config.toml
activation = "squared_relu"
norm_place = "pre"
norm_eps = 1e-06
positions = "rope"
rope_fraction = 0.25
bias = "none"
init = "normal"
optimizer = "adamw"
lr_mult_qkv = 0.5
warmup_steps = 247
schedule = "wsd"
decay_fraction = 1.0
train_tokens = 91880000
steps = 5983
Each number is 128 + 24 x the weight over its row's rms, rounded and kept within 0 to 255. Layers, rows and columns count from 0. Numbers have three digits each. The size before them is the row's rms in percent of the matrix's.

# layer 2 MLP down (transposed), 512x128, rms 0.122, rows 462-511, columns 0-63
102:202120157130187151178130121137140108100107076147125086121140133096091126132129131129175170158160109099143137140157112112123109140121140112121120153101173110151101173134132163142145137173100099
095:128134122114101098162137076140090093097135125095102144123132170118125130080103098138151138123137120102165128093130148121120111166071138102130124141092115120135131149114105124116162107102103074
115:111137172105119138125139115192137155113095101134171145129150119128155111166126132125149113151145134104174123133138140069065096132126158087135131120122114081099083090137107167107167152146104118
095:143104181112077130091120173174141092172106117107124133084126140127112075141157128153114116180145145152172100098146138135152127091133118111155117086123083153121123120117123148116169135120141131
104:130126120171136124113170143120120149108136157112148102116184156140107121137124110109106113140122142114133109126126172183095091138146131150071139138093104129151123127115125129141144136139125110
099:153117157135139137131141114162108102143156119149145085138100048141178136128127107144129122134099134132114144124137160109147155142145114106117082113147116134125129119096133119137095115100107166
099:134119177132151119155120106127133096085130114141139079173091200102105146117114157083107132150118119092145145145137165124112184132153112110111143117137135110135106149117139156109150122127150107
103:149163128163130100136151156110175155137141140091157105133150086109085118142130125089131125074120102091099135116138136132113131085141096156126151102126114130138102130095106100136113151183122162
095:117126152123135102121087122116115144096127117111122098126063123141131113099151146189109081157132123133123094113184128143123103121140140149116115127152129094169066133165101110111123151147157085
111:118139128107100117109118104129092121114131142133147155107156127152162139096122137129149144125127151138116153122145121161136110109139126142113127117081115136108135150123123099175102130118132090
101:120183159123101101165129114115163099083122081112116122147157135112155114116096136082100123122135106120101113129140100162093126128142105140097128132120138118143118140136163083137159126145134134
111:134158112116076113089097109113109085142096108157137115156114144096114111090081135147103119154149111120137134138138123122087114137132122116059123171151141134137152133135138081142126169199093096
095:113115137144109092106111144156151103185140103160140132065118086141166107091099120139132124130108094128128155112127115134140164118133102136146169136141107147132121115119109109124142139120146144
098:142150112142129105145107119166144116105123100113112104144162108130110086163123121146116122125082130156103109144134073140135143130167119103132118108157141142103111144067092136110100127121149127
104:169116174144150139127127159172145105124101143122107091131120106100148107159102105098116168153104109116143127088184211103131144198121107111168149109142150101136139109099130114078124128126116129
093:099101137126097088122156143152139145171149135094069183145175144094108107126091150138122129122128124115155191126134168122115174088113121151165130124128089132111103105125130106137114126107141176
101:171113146099159105166159119124131077111123122117119112154124070109117099138164161168127106142085101103077122146078094141136140127105094142137182116155155124140129113134111132107080113143131138
089:088108148130110085160118160163163141136128159084092152118100108126112132132133164126126127152114132124130149118129140097114189137106113127158114155194150103092129108141164127119163140131140141
098:154156163122120181096152161153150113113125130113133126154118107132151140093111101176135112130177125170135107153147157085092145100156115155149128111140079121144074094132082110147131135130114115
100:126143172139128095124112137156154091123120106133100136126121139111120135142145120124124137142121161136110099145104123146142152169180169169122115135141067097156154121103147109146075138131139112
101:162118159112162171151184141172120129117130124139137148136149133107087108144156082140110126104136091117137100112111119111158139080148111123112103142168161148150114137128159146141124144152110096
108:142130112153119134097140178106145141121140134136114137095087133160108124110132123117163085102151135130118086114162104102116090137156155142116126128157143119112108107122105084124124120114117172
100:178147124135188138124131116136099117101095128062140114090143161158135136135112144112128156121169160154072103131047109132106122134154134122121149120116132152119151127147131141144148103139120143
100:134116125095145180105145126108121143120103164115126120139136157125150107130100114098138126117158129106116120076119142122168101110131117160132133138119133138125158167133146137176114091113145112
105:150119103150139118114131128108104126123127107109123142142174167096075125101120125144126141143099115105098120109175110117168137142147130158090113095114098151119126145109101092127164128131087168
102:138149117116110110122131117101137090151100114139157117143119121134061126121098133110151116131092112139143156088110109116121170146169093127160140139142203171125133125131115140117167129137150155
094:110149136087101148095121133112112144127109183134099114156107137069154165147118082100156144128122139123089138144116110093103091134129149138108094161131150135113113183126157123164131131128129104
110:160123138134161129142119093140108117109122127119149165167145145146143138117137116156103126134142107103167131146157127148119112139122127091139101149128125111175094119166111149131069147145158116
107:115105119138088169106122162131143096099115105117107108138140106130105116162151127110113143120170131122131120140164099136114079112129133100128074081115093108141150160142109075112154146118156108
097:091109136183158112153149163134162094140115139113115124201130121102127090127129088094127108132125141143143129136155126121147097124140165124128123106126117133109175099093139102165066165150089161
091:125146150160111150113153107130126118154165151127127118124133120170123134171131147067150082078120138123128167116145110149111137136117109115109132135129134143126144120126108094167093102146102128
100:135097098135137133137119110111149140094127090132119124131149132114134130171096128163161143155120105114127121129112168116141118146130088103160114085151134143103093141170141159144112080147131110
105:162181126089134088135145102139149092124128141112103123136121147128101099116149125136099144133135097126102099120122098137131115144151060115089120108110134152117141156143134123114146136137119129
093:139125091124117140113112152179167120191132126130127163140175136085101159097125155103164108141122134146118102098121089121105143161126094158142150102117098105180133102124107108135167168138138124
095:114122153132165125113135134098112137101145151066120115145138156119136156101127175150102105130137160134075145113123148156132091119160114157107129091146162172112130122159149144168145146128123108
089:148120126155105102130126139245185133138133150174128113102135145114110101124131156167132155110117175113122131123133106116143142131112122129135157116107088131163127152089117122139124096152125175
092:127110174112107103177160129169111150122136099130113127140087154103166140094089130102126133061117072125132116163110125131106138121134109087099180122117110131117112177138131110131133155177152106
096:131087125144129121133150093134135135076144126119150112145113101104107138117090106147161140140108097121158157137163106147105146176151127107135140136148120126156134159127122133115116113135099160
097:121156149098140144160165152100106117133130124133126113168137152122134161149118156137182106111172128138094115142116115161146147126145120100138131148150148131130130153149124092116141144105076129
095:140126151129152163109144124137142115088144089149158112147133133161140153112088132153140080120160116122116120124152085151139119129109154092206119139104114147134127125153114145119106122126132176
091:184117157121172163128138072129151155123162130151164103136123083144089102133140135125136162147133106122159134144106143127154136122154082101152166098140143111149114102131112156130107135158117119
104:131135149143189094121116120093153121137149146116157088168132130120153146164124153107106107174144123129111134210148120122144146086134073126157152142101125084131089159145145124121120140199148132
112:142120126154108126090166141130103156096183142122090141128133120110100169114085108108118107108156135136107136107148107116113132155129129165121131125144135117167129112147132160112129098110099143
089:202159104134089135095133147204127104130129103148132168162130068117114120129156154151116143127180140138103129157086135136134125107104134117117118136092122115117139108148183137156101133116110154
104:170137120157127110141138137110111116133136151089127128109129063130141143071116127139113113156166157089125162132116106145155151149131130142073104129139116115140161088129144112124140114140178130
099:131132117163135120087149141123118130146155096133090095148077152101113133122105108055155113132128154108110147129099130131111137144158120123073119130133124131098175154107113108143118134147079106
093:136122139129121126103109184160142107101097126147112104156114118140157124117133105095120111116122144109151123103087147092151122140138117107151075146153122153157137145146154115119063099105127221
098:131106121173112127133112136095144112148167115103092079157126113128104109147162127150130099131131103120112144128131135153097167120157102136149107138124130169123136091113092154179096146161139062
104:162116156109123111125160148132147141155130133124132120125161102139089079125142162177115130120085155154157161090125138134105114163144165140135172128136157149135129108158115172114157135133114178
098:139105151113148124117128136127071116160106088128140142125105101126140100108114120118142123134143163139131118144094096126143148120182107140145154118138124143133129103126137107145160087154100079
# layer 2 MLP up, 512x128, rms 0.133, rows 463-511, columns 0-63
095:136137118148136138151123098122146155136141143100137145158133161151094132181153151130086139132101113147122134103121117122171110140148097122120140139079152104128145149121153132068112154140149133
114:123132095119146104128090131112147114106152117147117128110098120143169188132155094109140130105155131120120164108112128140089121118119121084145102126104171128165107160143122117118136111139135117
095:121143142117118108144122095120145150122119113155173119113077123153132134146133104118112081157150170164147101126130156149082104153153076111106124150106134148111135131117127103115092147125134171
101:106120117139150141117111124141152122118120142155096107082139154138131186128178122110135102155143121130131161129157141123144142151093100132131102103139132113112079126098158074110142113105181142
101:112099127095150126151106135163126129132114101156158143147121132098147143180196128093117136161173128130113140105088109116137122115069154123148154154121118130148142089110129126110121109093176123
101:115150116139135139148116138101163118156177114170127129117146112127116119139170105120119102127132118156175141129157133129139131105114161155116082123149094120137151144112118125107170130093134171
106:128107112139169139137127143136186146142082131137133118147119111167101138106143081144113143131122171088076110105100117116101118118107122072143087096130171133142179097152124129100107156136187134
097:134118097151160125116132140092126118107077132115157099104165169114125135116116104105136136149078142102113139125114147124138078170092150145123129174128141118130128126100133110105105112111138108
110:113163129101129159176108112160152064168124109100110136141140137136164125103120092124140121141117129120111134126112115122154112082133118160083116057132161095087109132131135123101117151096139160
104:109142138143130113132088112093130114119132106120100095103084105127164145124154121139106139140121136162133138095105121124169155138113113101107153102145149150098098130097159126123116144132143119
110:130172148110114128122107113108161107100118142181124100108134139127106146089151098165101110182139137141135126105116147155175132124136131127129141141180131125159143087159141159111137149135128121
095:133126110125116131171125125146134142112118143152121113120157148162109089121123123151141083104092139122115110103170146064123143147105151147144124137123148118158115119143174178107101092126144162
100:125140139123126136115133142146133136155162111111127126081153115116092092162125130153087148107107129175100136099157143093115138125094117119106075127124143133117126133094125081104126139086183123
106:134122106091150168132119091116156123135157086108103116102111121140095122088143095099099090153123123137115156155142079111108108121145099151107073111136082094125121151121094117100079137112156110
091:122108142077099091153090118115152098115176119126110111133139167099168122135156100154098142135124130153157119143092105120185124104131097130113116132123116125125133098113079150101128094120131131
106:123135111141127095152125163141137135095110121103097095149122119140120149112154128155158105119109115168139121081118148122117135105142158166155131114149176133141108111159105094079126139098142121
088:128159157134138096103115142114134100102104140136072125137161091116136130122143084097131172129146157135146159121107113159102140159115157139152147135165126108126083109123083145110121158151143145
101:104136119125187128109137099107152105090108145132127107099164158160161176111112107139084093129118133102151086140102133122131099161152110085113122129161130096152133142167092116137107118115136134
104:119149098102089102143100105122145142158149095166124134130162133153113111112134111110146117158097128123152165137115113113145154108119107140075100091158114072158113109123124144141083146121135125
096:096149120115087146158124146083142153103115151170105134097136108112144147146140101097120159128121131191136131112113115132086157143107164074149134133127135083182139175131105095130088084081136140
108:109118096136150085114082136133142148097114084125124149132107142128127114158096107180127120100121150123137136145132105139151121113109165104135103150136157097114116136118129181068112109142115088
101:101157069072143139138106154114126143119128154106104120095108142078128083128115096133178129089104163130128135142118152127140119150112119150146130131122141132120121140101119107123131117117177094
095:120108084121101157135108121174145134107141128104088137079124121115115094083139141150139102131153151082130158120139088110143129099132114178095155122129123157107150111130098138109139100123127106
104:076131087166113139152149113150156096134163108130141141136101130141134142102095102131128150133139144124082141064110085097123108151140136126153111118092137122138137107143163138125179114158122160
103:141128099146165125152116195117132104130096130095170120117090104098097134148118123099135076125111126167146099167128112107126102120108156123082093120129116146099119171122110109040128130122151168
093:112134109094075126124129148142125182130113104148158047127146138097150116115169135127132106186101116157165176101113107098135143144108109088129141084180159128144109131140135112132139136138131116
104:118140132120105122154095126099137142128162156091134104095096146147117160112142130113112112130099148146143100116102120129118126100068135114075063141114110089130113153128154164132107110131179122
107:116124136154117124140128137096136132135149112136158145107118147124116146147142092129130115154156144137142168085115106134125125122109144095068142113155097111108103063099127152098158129126143158
096:093095088093101107142092166098127090118141120177126062136131148148132119107111108096111134116148119112134160127105136097118132107111100146092124120160161108158124108147126102143128115132147131
087:108128160127113127111113095103148118170120177148146092128141124144108136117183142130109159151140140172124149115107149133127147136084120118127104079152112106134161126112157174138127135091123102
098:131111121143129121119140125132163127126133115187141092158126167133170134108178099102127141152128126151142174112117159149094114101141152096140147145147119132163135085159103115121140131136116148
104:115126098178133124186126105109151113116094146124110131171130155121127127104113142089155139094074130171105127128101121080184145100070121139094093114140140129126140120118113161133102117133118147
094:116115094118153141123118149136131112138110139134106114140101129142105116109121142102094156126174160102136146120155126103128125153127146114112095166094100133079093117123110145118161049139124122
096:129156132135105147132133153133152115167124123159143102089116140148100118187134133142068094139100123129125107101137182146073114092107138096113152112172156111110128145121142128110156140134137096
087:144142095154158163149111152123159158126113141125117135160136130185164131086132133140130125131119149097111130143114138099154093134089160167096130168108152122165158120144098121109132127077156125
094:138155089135120097148121138129124115122134133122124119118130143138140129120145078100097127130132129149168088131130125137138129112133165113162093104095083109107141137100098125120077133135105141
100:127114080170136118174120124081128104118084122177119130111164112159149135083151111107092139157160125122100132145152099117128104168126133121135102124150117121128130102148094120125142150120138174
095:086164128147093122125115126169108102128160135178162137127090192121165166140177108117141127149094125123119136127123100119127135094095130129109167115121091132123132163120132151129141154140125150
096:100185095083107116166089125144155127093120123117095089088137141145100126112144122090093130127137115141156118141119135158116113153087125160127109146116120129153152088150147151148143150104116135
093:134163116073161140154102126139137138098144157121087145109102130126133156108116119126094066135159140112137117092171146147156133133125112136118143189122159130125124156113135092101116118084157101
104:099150095069134110143146118147163133158188127106156074115089179125139120126105132111160105137124125129093106131119145100148103135139114133137133110130107120151127173128108153127140108139145107
115:109144122168141167178109139089139143107147106138144104142151134120140086105097143114131140115140141122190123133162118166120124117110171119076137153129112067177102118146143110116116143148119109
089:092108120109124124130092136126120141104132076121112119161103123106100148166154128123124144104132099174140089118123121104132145165112135112109122131137122103156150084185086102135128116110137126
102:113184136162112147126110137146123131117152098100099099110102112122106158122165129159080141169140166133166146122140105147103129153134118091143128171130160155119170132128153144108151115113156126
097:118112082153134130165139077118159144188150128142154130151095131129151138073094119158147122105105132156142113130115134150118128146116136104127130125103141104145139107114097127134100115110144096
096:130160148112081093133114139112121172117108105188092114132159114070147138126149139100081135127149164134142120114106092102153080162103152093157104127142158109141186169116118131114078129118147120
097:113131088167103105117107101111132108138170105118124103132135122180111128125146135126125129082134132119084155146124105150131098138139140117100135082154126136150124154102117171135107158124130154
106:126163078126149132132128076103147142128152131132114153160143141150105110096134064140140107107116149134182124135158101109107147138146149109155151105155137106143096137136062124091107094149126120
096:098126087119171142160106138082114142088111125148141127159124178180110123117117164121148139108111127149130140099094089116182152124073111142123105124133167157160162067107143158101105096129121157